Part of a small language model's weights: 352M tokens.
Each number is 500 + 40 x the weight over its row's rms, rounded and kept within 0 to 999. Layers, rows and columns count from 0. Numbers have three digits each. The size before them is the row's rms in percent of the matrix's.

# layer 9 MLP down (transposed), 2304x384, rms 0.0257, rows 122-158, columns 192-383
091:502485486508492502510478521506506439493518492427574468430549465558497520529527517435514435490496512456507516498519586474504431513492520504441490483508483482455512530455544449472551569558433533528521486486487495489545526563486490514466442522490463560552540464483524489521504564527499484476493466470594593546535546488527504517440483548549447537591495533536560479497534537481454456514428548520545433544447511517481513494428496486458524468508519500528469502503498518471556558523506473513497511453539512461452442455459484447484497579426505411521498526424523518581491428548460476531
119:506476474503472503528525500516474497535512544512528483487494506556507455480469478506505510504468483460608489501488487546535515505475471472525522557485520471512495512553478527477499493606530531490523502469445524495519541480507440495506511480501515519482473521456570523464523536476444493451506569475576385534515505506534465475564525520470484537504480578549469479506490495573425500489536589548495439523449479545575506488474569500575457475537461456461535498473504533534462502443433577490503546473578559483477490551519472569497425501474485538501533499419487515548457516447505461471
101:463566510435469505396500487487534504449467525539494542499542447527487495447572500422515523510585453468511530549486518448547438490454493469430507481535521490503488479554523491548456511512491537549458465496571533498463527519516509457455558515440479503517457480553473423457534473493492486478526483486548538558457472507457454487562485537487537521485445503482475448479534465580552585516511455543455516532506543433436508406496485510482481479504385455531573575516465420472492544441488450436548516499517544477531557534547475536533488468512496379485451496476426554480484485549464521463
090:484559483497518495444487504508470486485476503598501455526498499516496518532509428505479501510480382490569495573504499502514486414478521470517573518543546441528485531554543510463497554492497538492520542483560510509532540527528488536444510490446456423392429462491476491493470476481496479520477490540501463536494503417571522471477553526510406507512513542543517573535556501473440456526546590509541462499534478432561529460446586509490503507488460519494538580554489543473480517489543552584533541492479470413535503430467526535552522497532503478475502480496453496514489534446471463491
102:513539421536519454468496538479502499457517500502498514551523557598515592421485481505426445457468519457504521496440497508463462509473464453510526540536597509478560402470525492456487518485432526591482456510500488519515458506464490498512472489498507517491481587539518531488472530398491511531543520437495445522499437508585508542468497519459471508528509486532432510508509536468451488524493535498522504497522542485547428521541514479434502547490478470523565472582511555464529546471473418466513505510542397461452491517554560394455473463455499550525498492499493564489544547539499455500
101:510518507521600417512506470557500490434499557526527520508620514500489553491449569448508471519466482436508464503449560438483509482549439489461499431495506509540492521560541567450520520480552515564484483567448480495473472505394546520466537487543559524525533529454461537473429498592467472504461454530491485510531535461518499468562507517511438542477554489530476527524534477454491462554483590502596466531458528508459539542463394567498551502523539481468492482513574499517531483482495492485465528481451480522571472520453585538436483462440447476429466499541497501525430486474525446491
098:495495534507547511500535505523439448511416478505522520494538581452490452479483543426545478526513523498474523514487535496472494517461501486511528518463525460460530513456443539488440502529519571472519511445491512508480472481463519511510486525544560514516454493486460473553503451471538576415535449424529470478468457460505522544456486515460492488602498455479541535484496472582440472508493499467519521457510538520615397514552488453491496513588558522580502515530482586416534506535351491455549608472574534524514490534480576495430517456474541578454515507519513466495496415557465552468
085:562522494548431496463485473416499509646471477480531478488469483467453473472427497450508472452434480463582498559562471545530487477469574496501522482452546545440479472490497537581483525482467472486568522516532482572520486530554491528517471539464478462525483542511477507519529470478622475530474525562414450543517576504470554457489482501494512504487521437491518503485484566505490461563501554526541469513537478560503503482526558513517548509486518518498485551471487514525514555489511476488486558500426532459437486461557548491407497512494540504448519474484521504495552551446523466545
094:522486528463479530490423580533531539542534439476548509456508551467518530465532475470471532470479500488577509534497525482552425521544462474499546516495486534537530452531512437480531532591521455448512474564460538419500471483478506477538441591553434418525556494445376487482517480524512513491499448552500439523533475464458471482474487510436528541532511452556461476463453527493445501449520481542475526502494562429430478445449480522454460539503476465550495488556514552478544480484543511548503519475466530524523502537538460503474464611490570479500541504470441477497557486473477472476
106:522492438522540451526523521535481490470451534562522499558489430533514514462486487565547521501564461483511541582602484480485474468519510537490536537490547476493476500472531501527462449509502558543507495456507519502491457498560552511470454500581491475469507528475523534518533514586454500536537478485535415550472512378453494473491546451453535414551473538467497530516444562474498522480499559505478538522538543404526480565533474451436521515514548628430444505550448488487483505574465494489518537506452475550544507486572525443492565423492500462529510461534440425545493509451497519475
101:519546504450548485467569492482446484491457576477508498517525499474534570527504476486495533479511529421559526543478505511502512462510479538510491456527492558482448446498433485481447519563524483523518507537408457487481505528500444513526560520490438558459539553508494521486466506517501459458503529437512488503463540459529527546529561496531621501537501492493453501493481504566516469504567638481413474404495450506477533541490454538533456542520561511468477470504398473493441536493466538545466498523525502571441551534524533495537466504439475480626523487461474520549537508560484597482
095:492513532546516532505499439530459547477389460552488588524413436418504554576501494476491497517517436481484566453559484510529508462546538472444461514537520524402534510416538573517458475530533437515431506505459491573475498509412511474523507505557516494494458401556461475456405533475548469431515512498502555464490553516461532539464474469496496494506543525456487504422524491523599501542515532566470498463485522479484506490486489415522457496429514440462491562532470436504457517461514534530470503522544482506543537523487453531483529487542521537489488440500525506450608539545486510482
096:513490482525493434483430466475452438483488548465479419583510544483545503505482401475502485527475508453513569517488523565471510602494528484539520571483483543602531509567531522519530503513534462535443463568468508469418524422555551496513458465603519477515481584474447450459480498563513477542559546565483537606562457513493490517513537441523492507507479520593507519492507466493492486485503564532545512467473443471507474529501517506567511524475510501499468539510511496499530475369550527488494528564484531485478514487481430506544506467492470466531548487499455526576511457541500547494
098:574560488553410442496530436519610511566509511573525511445507519510518466523529516416472442453500491490509561604470475488492493466504470529476501492573522495450428565433491475452433456512454539429506467544449492482486518465521558488477485515530499508519507539443515568480486522617534492491603561462516467451561489495565531488469497469521432413495560439501407438470551574517488517548437507500462548500457477512461555463491530594550552501507484497525410506562529498553459537506465471522528553445433500450452477485460525478564453586543487521521498492504535380542492494467612517536
107:502417529518547520545478486531581533447471453517496427503439482528526400518464503496460525493500513512493472550503541500451542511479503475448551557510488537523502498579502560475604513514442461503609575374503569572497444454567468447579530533472476487571496512514496520580498590528475506545439473435473525580529487513455535445548547506472499527506463471455481505426485506459566477507488475497473516459465526491465500422547399538529498481483507531472454533532531508477559459524521475538411501495471503500514415524518502480499499441507473497543432586511504503515556470515523428489
085:485546557461531488556530409507506464589542490473503483462473509445466515450451501490503537522490475563539484450473491518508570396494503476495446500551552470506454448431491492525480498512560536526510520405536549445551430498433533478455492525437496486476475513512469483424505438460497514493488537554440503559496526450474470488571564459496519515587559462524517522405459528500488525517496495510513459485541542569542519513476532531500512576497511464527533483534531447510542497498564469523491515510502466490544484493546545460511527489520471576503532534424535520406516538468453483482
094:521517500486462481521514575518489524535428478443504572508527504506482579469544568449537553551478500524455537507534504475513432463494472421518518532466414455500542441536503432485458509455530486592431532502473503533442491458499480488520511568562492476578536494486566518541536430487532457463386561527479516495541528485467530562487446522413531468466566539443564506494503526486488485589494457502507552514546460512516539558540515546540505470457580495540545517516553506471488457454547558559498460487447578520543515517543506528447562500551536535494519526495532545485546513455474461526
101:532564511527501424499518504510502501520453482476424445445463480556536494494474439525442483503454527498431560571460502438462485475478544563572589531468449509482569503477466502491560520484484572587490496560519455469538548515535465490441496546443569511431476527497457528465449513524502512479531507538475507543517517465448471476572529483425500518478485470562500513579505458526459465422499445549554473572533483509533515540464454445497538507475461456552528513393486525516492465505467445477489518510504487480427487563465448495434554542443514456475496525485546477587448592513423565560
098:573436504541474516514504546534439557522516449504477464505482517551527524445571522466559495474500543505568527478503511511468433445506474481450449430478435504525524454447485461447485445496457482493432495532450506478406514459512472568497526571575494519556508446519518462479488539539545531497456528521438505526464471502484527454553476488525516440525527495503486461444478467524454561557594499488481527482511527435570498476433488492523481552520521413572497550527454526491463538553506518493461493534475459620561506466478496547547509503491451556474500436445521505555461486559528558432
105:501499410527432458536539556525459422521522493503467482495527499518513532502472468556532501500509478473559448538505460506519532503470572529456540567474477539430503500556502474503503452487508523532473513539526439473496545514488510539552473547479520466499429423543425476442481558477567537491479568462534429517577506461535552451483529425465427464546583550536450483592457591530515458548529529483502534530523467434448549426541524454498481530477529524496489528477466546425440455528538486414469521551538472551451534474521473473526480499439496468487437542542612534507546534472473454492
108:552529483553508523489467559531506466521516534605475473543491443518536468566448442497553523499511559403535496468468496538464506537467497549464480480520432545469495494542513531462517519548453531541537480477553506546523479521438498574508450455480469492397495464503519540496523534446494471535441427512531473490470512453489466469544502449515494474464491530481452530585467412534467463556483504549474519507485503427497465492543499501540536499506446514486516557431534467511501445509493485488572499445546494424515530481478569493538511491527475502475512528477455505464628498570496500494
090:594557543446482544484484489514520544442557483585546533496575488546478463554485458526538488453493555445524512512561459496495514526496395527551479526563459453425440473505536502432494512519534484483439515447500445507555485547508541552460465514515518527492441476436483550441495556480474469555466504475518516491452536472535428501510477485571482440539525527488457464553446501524512521480442512528506580483533549412474517534488527576521436560487506499559500478489538539387535479448481497460497563539562532473511504511492550474464483486576494482506513489557511528539579512578522479493
099:514513544554483475573480588486558505490525473496480404528476543493484463444402514503560545508465489463556496445506468470480424528533440559523562472533450457534577465510485527469517454513516420560409513507465432416502501522552482522391617474542567515439498477523532526496493474465550510491438537505483558511533563520483483523515489472460463524501450415424495507549480511540483447502414489534498504447525498475444494533490457481475521463482515489511488518504477530536473463534555493500439538494415559470502490507529525441612539474495514512510462439518487483558426540483522519481
142:492553478483507502486514531552590513425487495521455563423531521542468501483614453475427457529453411417475506485474494486478540538515485515492493519550507546518528563597521388432431517558483517505488563499487473460592459469573485505520508554463559501534522441491525449517513491478500528482437454477503525537479484532553514524515482512490566493593604487486495453531562485489490545514493470477447530483505453553484463499521514487546571523451458542455468529529479540491529487551523520523491474506504520480507523490537478564514539538509494491430449415521476518477512474487539427533
104:434542452489572508463507565459478538528537512527560445441526565563514552512503488465476495537354554461525484477499439513534485471514449438496525520502559510526562498454555511569493588570502533586526417419562505505529554469537563422462519468527480529474414551532471509434502476480480452505528529535518519499443530527519475543469556522488499482548501506515560473506455525499532468507498508524512491506471508508549523544563521524497526491569447497456510530544471476453573438481522451481507607413466490488466482528446528506509543497496511550432500490432520513453511506558463490499
098:502473499565505457482503524513525509524474524464532501497530495523499539474553539460496494487438515396549510523488461566519547478516478507514484465408519494516474455507485482517550553521478448533523533456580404633496505519554596507478528504511501478544489583553538454451528454475486511531471482489482427518543473472486518481564514535395489488408476450544543520591485507506499507455540520514515506440426524523513511492448521543542544516554517540449508556457466525518495513446498448531495450459516531502488523430462487486488513464466516457510524549414558473552520410494489464474
099:532463567550513444530527518543527480402536487505440491541496504497508453497446514542501471440458426486593515536541552468477534469560500493483511531497456488572512528485470489541507549507484460404434529417440518532517494459474474540541501489496482428486492523519547480524415454557470516528553546479542464492517467575507529464463463485563480467615518429561460557528466504535565488458479521524486477515510508491446566483422488519508524481532492474417382498504473509474523431514478477502446488492524508471474521517502519497436567497529503471516470562481474475579355487535437456480
088:516538491508518507515466459484534519552475507458548552573544554511467535518490517484381538495436535527572492553474461501457521457476484554542519443557487586541449488503445497587512497496508432486452455568501505572472497464526580553494555515491508454471439542480529500490562505534527502489494466460484530516551606520502453460492522507464502420556459504577389427518492517481495502555472451467514466530518500507546550490512497524520485583501496531535492544527516454456467514550574468503550521506494494507567451469614499490459515484472520508419489508511529508550500560516558439499
094:502501500569488499495473499451539473505446514567516499586512503468468520496559487468458498475548539489437532519512476566452476552533539467517497513488553456540525489465508444516523474476503462551496563526463514493513532539524474479448533440481588481528491542560549470498566480507476511491498554592446485486479469446473523418585480583460500526479481523461484535545470526544569505510430518500555468475478401465481514533538439467498551480508477530446457495631572506460548441434478471528513490508507499446508499568477465412551486516510507457512513475543476542542438522536526500453
110:532469489495505498495553504524528481553508473526414499561481481497464519530522512546544563565486455468545536509529548407536486499506498464418527502499507504486504497484571463540467523463502538478466524491454480499462523455490451555470505553418513502494478460512538544454460522501509472497494471498559486565558561520504520470505489542532465528506503424567490575576569439509457525517520544550493495501572559546481510496525487484438518524468473466481479574536533448477467427538481552523469510379496513470501563487575508485522481531577499525492599411469552429479508526491483474488
103:444479483475521500442522534552516479508545558609577572492485536453478536493483492445465446515503523448494504464547541543510489538454496435425503503453452557543464452465506532532524513514448504445432498509487451524553564547446542488506499475488555457491517495566474555517498536465469504562485504483515415491504567485499468459510473525548489552486511479524475541457511501543516474518559492470477466475398502499531560466545502504441461466482569486532544407568541441434510501533523490468512548493500489542467461543511548514493514529501481476504496492480556429468426554514485463504
105:449432482488544438524499492465491527491513443412488469526540512462534548483418498548589440510476549508521529477519444498451473516497552528518462453527480461502528495407490490530538462463450522505452493499510504534527461500543401491490428564484572526558539490446479506487494521524499517503459479522499505464473496506512469527485501505482525541552547506527561437502497517496503442511477468504468531444551489478506522462507521519492425521396582531590574502547468574504440532539555452365456493477450560539540549475423445495478506519540490444491456525470539455515521548447448547451
100:534483502440512493528484503512514485482533550479458464524572550489465562536495477477456546460457448512558582440472580540448544550526490559530536533485551486580560548472511515470450523593532468492524475526538487558513574565545525450481471488508517521452500451435503451521548510441481494480498464494498454481521562494496587490547557442474529506463484461537571472475484465512514447479506511441516493487554566473507483484477499464481459464570535569405490516502498447460542498551417536541402441480532522510533520477446542490439517496513488528464498590425508470514539474428572496518
094:450523538519474574509481502474499502480548448540483511572534507530464450525559482541484518523501538524416423439483490576402468458508535505492554537530520532502498541459496509490472441499469559590546415485507486505439528463485489460496560490534514498495528488585456503469450469459460431458448520511440474437522479526486502543503410525502464496482507473493456532484528414471559517514466465464463565485496549508557518545463479528428441493470536520415557478543428589561505522529495451470485477513511480470540545473468505528464505451507436501517539467492485524414461491466577493489
095:492514473462422464527448460524476440505539520529506568491500591488484535538494483532507517508478464491520523512496447546418544494433543538499514553533579558485505574446518457474516548461505495481482506555508436517499593473490459465394507514543505516534478548474508556495498433543552508504538512449523575553511436470515484556642479562509523527511499519441505477523529473502481420429563494445507522480438481471529589502487523482570479512462491512434441497564531480477430482485590537531494512516481509456476511462511529487438547547517508515467529494508413460465452521536556490514
078:448450439520520537508439493555468495432506546497477544558502499457490489452481463496542510453470475478527494500462432505496548511409453521535506514531534493493472433469445462475568498521470489442531522510458486561602483528534427493536452525560469547504480444491459530460502523583529534500472416549506488509522492527566484469522584519381588514549538483490518486522563543457456479518424457546471518543493572434418534540549491457551520492512479489454508509538484488558502495558591503543495418556511499469534526434431561449570508476473546539507520550489477473462523553561565535408
113:509485501434510573477441506530506509478486537521456438449471508599523515445455562511573430516471516538478514456488553501560498551487560595494527432494460540525542507444526480592579573474527522550523532481509505494526533500568529499520535472470444513488477447517464520521570461443498527477511420545539562464513515470371460479575555475482507514488455446498595523487541520506467514529530470507527471475421517491544461494504514524447534494548516474484578558519527491487565484469451476529483530523516458476426495493496495475494484483495442432580504476454464475499446469502515564549
# layer 9 MLP up, 2304x384, rms 0.14, rows 123-158, columns 192-383
103:440469540544550458515551476427521469531487474547472454553534502520523514447519480507510466536439504501493512473473415567529582566539440574440558536469470539504508414513500537488516525477511528517538468511484478531512571488491417456529491561519442487500470509524550489553549504451506518575560543532502485509458542484533519541472507496427506518486536498532530470460514530468535479482550496509489484455577470608496484497410505564553583460499547525459496463463441479509409534470468461554515489463560411489509449505532484507511462570525512547484528481466457494546509529593503400512
092:435476528427550487458441531459489481497459456606493501492517504493555472498494503511534453519517505532472547502561511458468525490491522556474478537530514487575494594442507516474496532466466501465495478488505503517465519535482488404473484515455524485510534509576528527488538542554447469533543521491485461492467527483550481458493584563486553544432472492545533486518524574499509520534535479565566477548478484504465457487449473429467420529454390513458467533583477489467484527375482456470492471511448526500454493509523524520424440492474600435470503483550445489442540467481512400493
090:455562539465475529545503537591526505458486507398479493470478487487553498504461471519480518538530487453469560493613489543437517489539554570597482508476464539434496485518408498468489521451494441484502535476500487521527544519532497472532457569490522547503496502529439491471522484532578477531493527522488458439487464527485478549489512504471548507523515444509455460525471437465505558530473479520471514537527543611450436431626570451430501455510463479497517441474486500480484512524501477454508471500514519486495502434498501461475481474490532437432511470458450526491535457512493541463
108:525512550448498543489449574549528583517486603431509530490434458503428496513496438525557496464615537488529488482496497461496490505507479580484447535451501485574435478525470542444467520534509483483473541543506507510531459518517488490508515455465483557512491517504541436500488575470538513501523492528503471492449532485558499543566444524518499492536454492481485457452517573497510492484587538461419531500467471550482518478507537536499474545471501604444554453487483455561498527529468496488493480501549519501474528416483449528599500567499511524498474489551410487582541461520487561489
104:525554472419498490464517539481463468523478493486500483507529522519427549454494449530465526492497533535454445422603484487438533506547457523534534432430476514481526506530553454432583526461508499477494496471540468520452586508487485429543522457456542419510514485452452530642484502590523531571450560475452492559502447458500506532490469542525475518521450479518532505494522447543479524495445495477475501533548469600457524502569592506536481486503476544497497527553478634398476584487465522590485504468511531550595515506503481493483513486511508504483499475426473496502498542512529534389
091:464495544475513474484506385458525537485528499490498432470539393511486488514538529557514489525461477527502557523405540497555489439454537480466520496511486523523486527493481496510501394530520484562469474439512495490500522432489516540512510511471546477459455524526596430416470523577494539536501519503510454492508528495457492519541529514490503542540562542501460511548513518428510565457523449544527432619497534413549535452512459520525510480526501545563538531570474479531512546507547574494486492444516446465532487475462478449524578577472453489499530441510463525494502507541535493512
090:463406499497461504543469516535451506476481508509515506466482506501456533539480494506493556425536524515545479592600575490490550424450537491490528541531528426543456487497515503436494498513515460462428444478482516526443449522497511476432508519522497523449455523448539463487500469471450555509510541628549482547518458469583492476518515435538520485471472486627587463437463494564505513482544497463477510494497471479469548543529513460464454506532471532471585482463509568471512564506514509437468431547485487538530443509489501462595455571588515547456421493495501433501551500460572485486
099:455466495541470510472481514538498526447515463506489471515483495398561420586498558532477421449522517564505439521477383473451507507519540485487539524516465470513594487495461462562551534481522511511579490462456453399472518509497492506535507554467495451486513510508419559510509463552534524530541467513487450586443555428502518422447443510540433536569558500503472539560500541532437484513495510505523447513450469476483537561522511488490498478485473436529510484390455490476492467562549568527536471524409537509506497471510535566533414503526517508514446560471510495451446533555593471447
102:539493519501523505474441491524432580498464491475511448534487467414549495528473536488548492548483474436480542537523476448548465454492504489555401466469504522445475486513560536470495474484569434552554521491496488488457543467476492459561444530516469467491513486566496557491431501556588523486498413517478588545492557499511572457467431450510491515478411483443504480457505439503524417472478497479520515514465469571514431503462492459485552490489506406544495506497489457447436494445571619533477499542497537491469538509526542514590444510518415501482503520548573547520564494467557457491
098:543483582532495542565498482492455545528464458483524531468512520540564516512509468453496464454423498501508494490486541422518464615523453542499459494439474428511548526444466514464467507475547408529502489469478438453499504526508494488519511578552515513484451482556456445550450510498532507495520507512536520571515462461569510519482545500471450535491444521575490486486519453491507469552531434516553495450503488478538515561473520399452485500498454521477516507521469541573441451427448551525567506499534410515568578521468563474487458460471538526504552548440542445526483509460516539516
093:453533525432478530484480524499487521568519437472481547523498477484529487555527479509443516522478528567414445526482532495483549551565477458481481436565439420550464507472570472548483517459440520524469519481424465527514485507524599495563507526515557452517503474480462411569570637475436463475506557408514513423465552452541548511487499541372479459506509488545533487442466517564471396498522464468532517524503459440497528511439489467513451504400517483497542481524484457486515512474513513511480507494558461534527509443528506462431508494553495519558420521580476485534508531434567418440
090:462522498466536510470485482513456563538557481517481533509559507520500497524550494463494537548477504492500481493497451425415626512490495434449430437465498463499474532569559412543560453520494525484498513490524481502505535483448493556610452538565487556583484511482460458513506514446472528427444523504585525554560527516600436512512424439497520552524498450490522464513501477494419519551436537546473462457491509453500518457486504545528441504568459524574535511575517517473458507484499479459492472498547499547518541494494458494470460493485487562480487486546502537452489520487526540454
094:485532502445511460471491428476478496467463462497550491510518423510579427458563414456444454481537489464501502435512485530485509487485525507461455391442394565427536513533490470581508530538493493502440490530494488506500490505547503468525544470445514477553530432472456521458496491510540583521494464496492513495546455521519553421500521463503497560447525472457551559549519518494489566505495483473469496507542458424536524505568495591538505505556398500504528484444557487502558493479447509471467532590551461496583527399459497424520508493516612493487557479537533509475482472534490516536
107:414516466507458493523541504490411496464551464506497507479489518489468513497422510483600537482510550434482443496516453573439549514506501550524437506472511496516455444377522509483531468455525465508543451537485488535512530548556468476543514574526498499512528530556479498482469468542535510475484520480510539488474440493479540569506566571576529519504476520453528505572516490532504560510458507593503564519456499474542506543473583522554549553459480541477466500469480389518517516518445538501512358590507452409521510502503466509480436493475459444475490534525498557547493494545529474480
085:499457478528443487500564537502533497613518402472528512543567524541582487443564497536486504448494528476542487472549561527499496548540427513464557572459462570455526564561436548509513467536479475539550485508530488470424488572587482498547499480563400472502516527481492506511504467442507561544567481483452419447545495524578561464489530465452516463425509513447483451504531468435502486440503494411393591489541474482478492496510456467501519426495531525479499510500497551517549460472434519446422526524493483511543448568485521558480537540407522437450489487512423455534449495475464442514
097:511469506510496475516543394438516446481552508486419563569427493506450581578515542486473468512489476501515445478458413524525510528475467501520584416460511514484482535517536513469548559565445533512501517511499466504539476461476507518520557576448491433492576531563503566460426482486563611491517571484456523518448475501530556521467457544511605456456480562524484499529567499549497501490506537459541484478524490524555487512497576508484556486454526475528496502497472511468539572486477527500519461530493471444457516520510483512473529444556449469485527473526542465501501490551453472544
099:579460508431549605458517528507464586523510519526434521510473482433472504554433557511449475472454510543545515519584528504562525503488480527501492459505479468495500468550522486402488407525522497457522503504524457464503495546519450558472479493511476488564506496427486502559531556483413555522452574467502502519523531546571518513425531456474524514464475434447546454467496538527477455526548410492536484463568468446492553485541527573464480512540425595556539560524504510525503448477445516533527474520564537465506522475472529501479497469475471531530474503503455518481530501483555468482
099:484525497498522597514522514519463512559424460469424439498477488499563495519554550536525514520522531528498473508470439482493486495545511513486500529521483451465454445506526577441536560461511524450523515512525489476512538470505495550460473508508528449455506439524474525598418565475484546472450530490458488561491553554475491480566488536467519533446552508553497531446553594552559512466490546515470494528462516638440480524531552461492501422523485554459477523506509457445480517530499529467535491439492548466478522451580503420433442490465469522469507536472413547505487491566412494567
099:549555485470467498491539486515534494417565491485484392510454453506547465535541498413459524477491488481484480474501442492468607518511525549585532482552477524420568485429483463496529460449503513443572494481473477451460553540542515451481545474513508510493490476506464461516497483565498470516484504559515565524495456509538457516529511522630524459484549484472480523504478497497464572535499486533495503599548551517539504479488531537566504463506506466478521471456482520402578553411497479550462529477480537535514468454506453554441486598465488500491551520562501512517527468532493482473
111:490485510525467471496496499521517545547467513504500460479452538513503434506603481582479513449513519470619525510474515517455517509490465479480469559514552494437588475550540570501440494506470527532528531499525383473480490446522460487442480478502513472462489503475508524485517488534558497543538469495479577522533455539459496476535542493542440492487555445455539419539485444511559529503483435523512476520500512410578434516551584535502500494466536503451514484549481427517473508458481564547545532410484491545515448450455451456535482480539554467510441521501490531521518445545512527516
087:506543435508498505528480486509546488565459473499440537549531597488483512512534496577479497434471506505531439558475521547480504504481499518448531519539530558563461499475446439501577463491470530442534543482535447512492551491463524526467463594467507413447525507519549511453519491516470519543507511458514455542426463466460515464452456499487479466495457449498485497481486499519502439431538490606492459487542521452586552589492498471472524510562501490522460476460538568580496488456465495506440479494453509550502560543534492495523473521476567595452475489509554500486483455465465528487
098:460496528504512396544511541552469486506510530499557499465578490516443497465512470490507542496530534498482489451476462514537540533413501446513452504441469464505549493491442467568454489497478497494539505516487543542491460462566510558519464482574540424601514496520514532491551476499541521463527468534510469450500453492523601460542537527502548609515427526516584500522555473457501556446443497547509540574444479441479447436504541458474554578555536563518497475533577515532464507565528499487462510492493472474552470541508500542508461455531480477501540491538478489443458500508498453483
134:490429445567474558492487490503584522512448553483492442516604490504549574549534570458508509463567491569484513460485421477528538558546513473500559533514490459522483468423503521480512494496479439429519534486448437541503530458407464550523445512526502455484431511473574512470421421462523513505517550502474472438563481587512537519468519527434488515508457475455483441483492481506489394494420499487506534513573542479448528574472472546462534518483420472529478534485558491539527536528500517489519529536512463499498521508493560488498486451508545527487340454545556478425476515550531492543
114:500463464531582449548426438440481498527520495493516526540551461485556514457521538467521531580505519537514507504511516484478531548405468543527554511501478505506511517512527532542533454417545488379473437476407491500514477516484435509547431544511528543433475518423432478528535506579492530502504472470449460455498493430509513429481466498502498499494408500478386485469553487474501483475422456467549504510522462508516521514546493465525548581487471493562435535512518467513505546468482511459505474481510490480465508515502553528516506433545500474531425472570528550521446444457487458527
098:472508526440564484520532557461522483473527558521516511542446570487465535527506429399567504549466470499552572548523455496482471478547487477542447484479480509576395463500495499515489449508573452503528447555483456481618521586517505471545483457482472477463473537537488511566465564532548588497497467485509560484429463512514490522478515512533498538497443489458518454570481494571432524435449479546494545443441427467454507514495450448466490497476524512454487498547492463472512504476487550531491574524511481431432497550494504532474543500479401576467480541531358524526570543494513463501
102:531529507484451523483447461519521535515498447457522469508470464531516613495504536450454522509506506502504522525534479502459473466469579502496484508497548533503501571513488437451428510507537479435542448425488350518441501511487427524445562542524554539442533496492531465494494507455525555491516471503358520512503496477467511464538568489466433556469463483519537493486524506498459451502514547524457518551570525468454443550554552525471544507497491538524473434533513485475496550556568473488503473533510436529462474528438603490524468472531533529529480432489530511553518501472503564465
087:484460493462541466463552483576497520489484457437510457446502449461550464516517474434567498511464476476491471483560501541479495541532458542513520475461453459516517450484530453557475441489463513443578459534550564472461544468451471483528559518452498468502483569503533556464478509503507481547489509492512489576505459503431494491550623511457440489480566485450574536521555427519516532512571502462400494496440499471521493452464520545494475532539504480564526500483475508504525471508531465494468454532480479484442537544505512414470544506578500473494462579512513537470496483464450531501
094:517510463527502407533428495467488514500476440466519481484513500499506473498446623465506462525556483478502431500463535489461544551556532561511564434430470506559543490575490553448562514531542522555498518431493565518521517543450486477539449502524502469444523506517496524491424427491526455465482490545425519451540431494469574472431522511461504519537527430582476536499472497485447478440481488533484476416532466502530492474441514445547491422489470436543396495501463506524537514477556475482515505530465550470468486469505529507491511494525551519489528490505466455479469471556560468500
105:487397569525498520450522511530506542597496466541477482495399485481476437461478504520519538514515492478495559527520486494516485493577495444492494530498486514457479474460501426494522495449524496489495461481533431464509516452524446499503474517516566511517578431491492513465487549500496528543492514552480491540501463491504499506532563483502452466541511559546507481516440433526498521491470527530458474553546479395449513501549523526442501580528466518461596512537493484510560486506500488439484475537440514487525507509428452517526485580546572498483520526560484542502541642438494484471
097:483483496500427474407503464439424525484563450543508503448572488508555436429475513460443533492515527519525502500475496439441539603471508530476520503525557475513514570454458499488513447536509452477496518463487456484486538528533567518499560536485441459508455430471558580544510524481516476494500489507607489462560381556480523549491492584518530467538431523528462430504518470516503520447437444581518494531526523532513519471514552487458467500469461499516521491536451479456507511489422429390492487515470634556499471495518445517493449577526552494453466503557506452532477491505480457501
106:504513547452509580534489514489518456497528482393559510560524539406526520451554479487492483458522571445466508546556570405476439488495455455599508462481438513515524536507526548498472508510480568505532499570527503513479506533515550483531499470426465502475479505518437562422501454545527522504513527520451485527518481477506537560473515467497493574475397458563448504532495448561460503537523498505481462521525442519478549511510466483484541522523560465479421553443458510466495484430499448504517508489477545533476447540481504546454607504497521526466499504478539458488525553486565480545
098:492528495481570506510507458489459479547498491478470529450459439519503485518478526483523448580516502535541466451566462508506521566496531532491536525502468483481526490523524545509438527490510616474484508508447557421469469525421591445493460488510590466493546520474481443449563466449507467425501544550463505513488529581530491445518428537520531558505506490431544552500483499490437483451414531498524491533518554461515577495521548477536462509448511493483530566484480507446449515498610460484511474497510480454517434468471474502566495507453461478451504432485489509493587500462398487474
097:490530518581461513439592512481505526496532456505547514575512479486600485484472503515461434530393483539447458504487524511484449502489572492561507481439465431492468484464471548504555481541475424482538530471471458505470479559460421444448479518436518506484436522504544547560504501538468504490563518490523517457462513534520552511586571432475450477458490463610508462550518475572408526489564476505433547521514471414484522532460559492469530513449490492470565571535503453508522515504469550473540480554471519444454506502428493523515492527451504468499439472511463428515489516477569535525
088:487505510441518539535440445549504470497488496527478490492495511519511497496523507468477467541461494453471587475517582443521494588510552423520533458534428483497471547545474464523528481414507506479523494467477444481475531524501439401482438514480516517514472550488498429486472509471463511535544521512565540515534482478583475567470555465499520504448444522474506559520517541424520537546507491495513500488543426461481484487569521501433532491508464495504526554462534578547587443483555479430564515521487461516488467467551495512489448529517479495390488594439524484463471479500508521484
078:502533471491554578459501555498542454406481477460519510480566451526536494450563537462516501537454456419439496492467495488443519523554475371514451523453497464532449457461483503474497511488488513554511509543434504453509493544439503515590447569510523546504514458517508517449517478475541525555506608470556514489475466511461545459547581465382475576494479561484485508526502478517484527531568538487509450514472474533507519523502482494504587505542491495499465466509550470422476502514531480420466469497584551489459484568508534536480558482524481434437526473551460543538507477498541489481
111:464488487523504496490522545442461522484436432546484389468482486465554574552430518490447454505488503481502539537532569455448553507530493566448502501547529449547526487459509535460536496486552525577576483472567501493444555523467463630542488519507467480491515544486554570495494533522461526541525530507455553494468465532535442524462407439481511490513509508504505536470508436550509517436487426597518486474486510492379508439489531475453523484474504454473506469563508532503484520475464512460460526549433480455488509565494510534451469482491521547465507453517474482517522542537435445502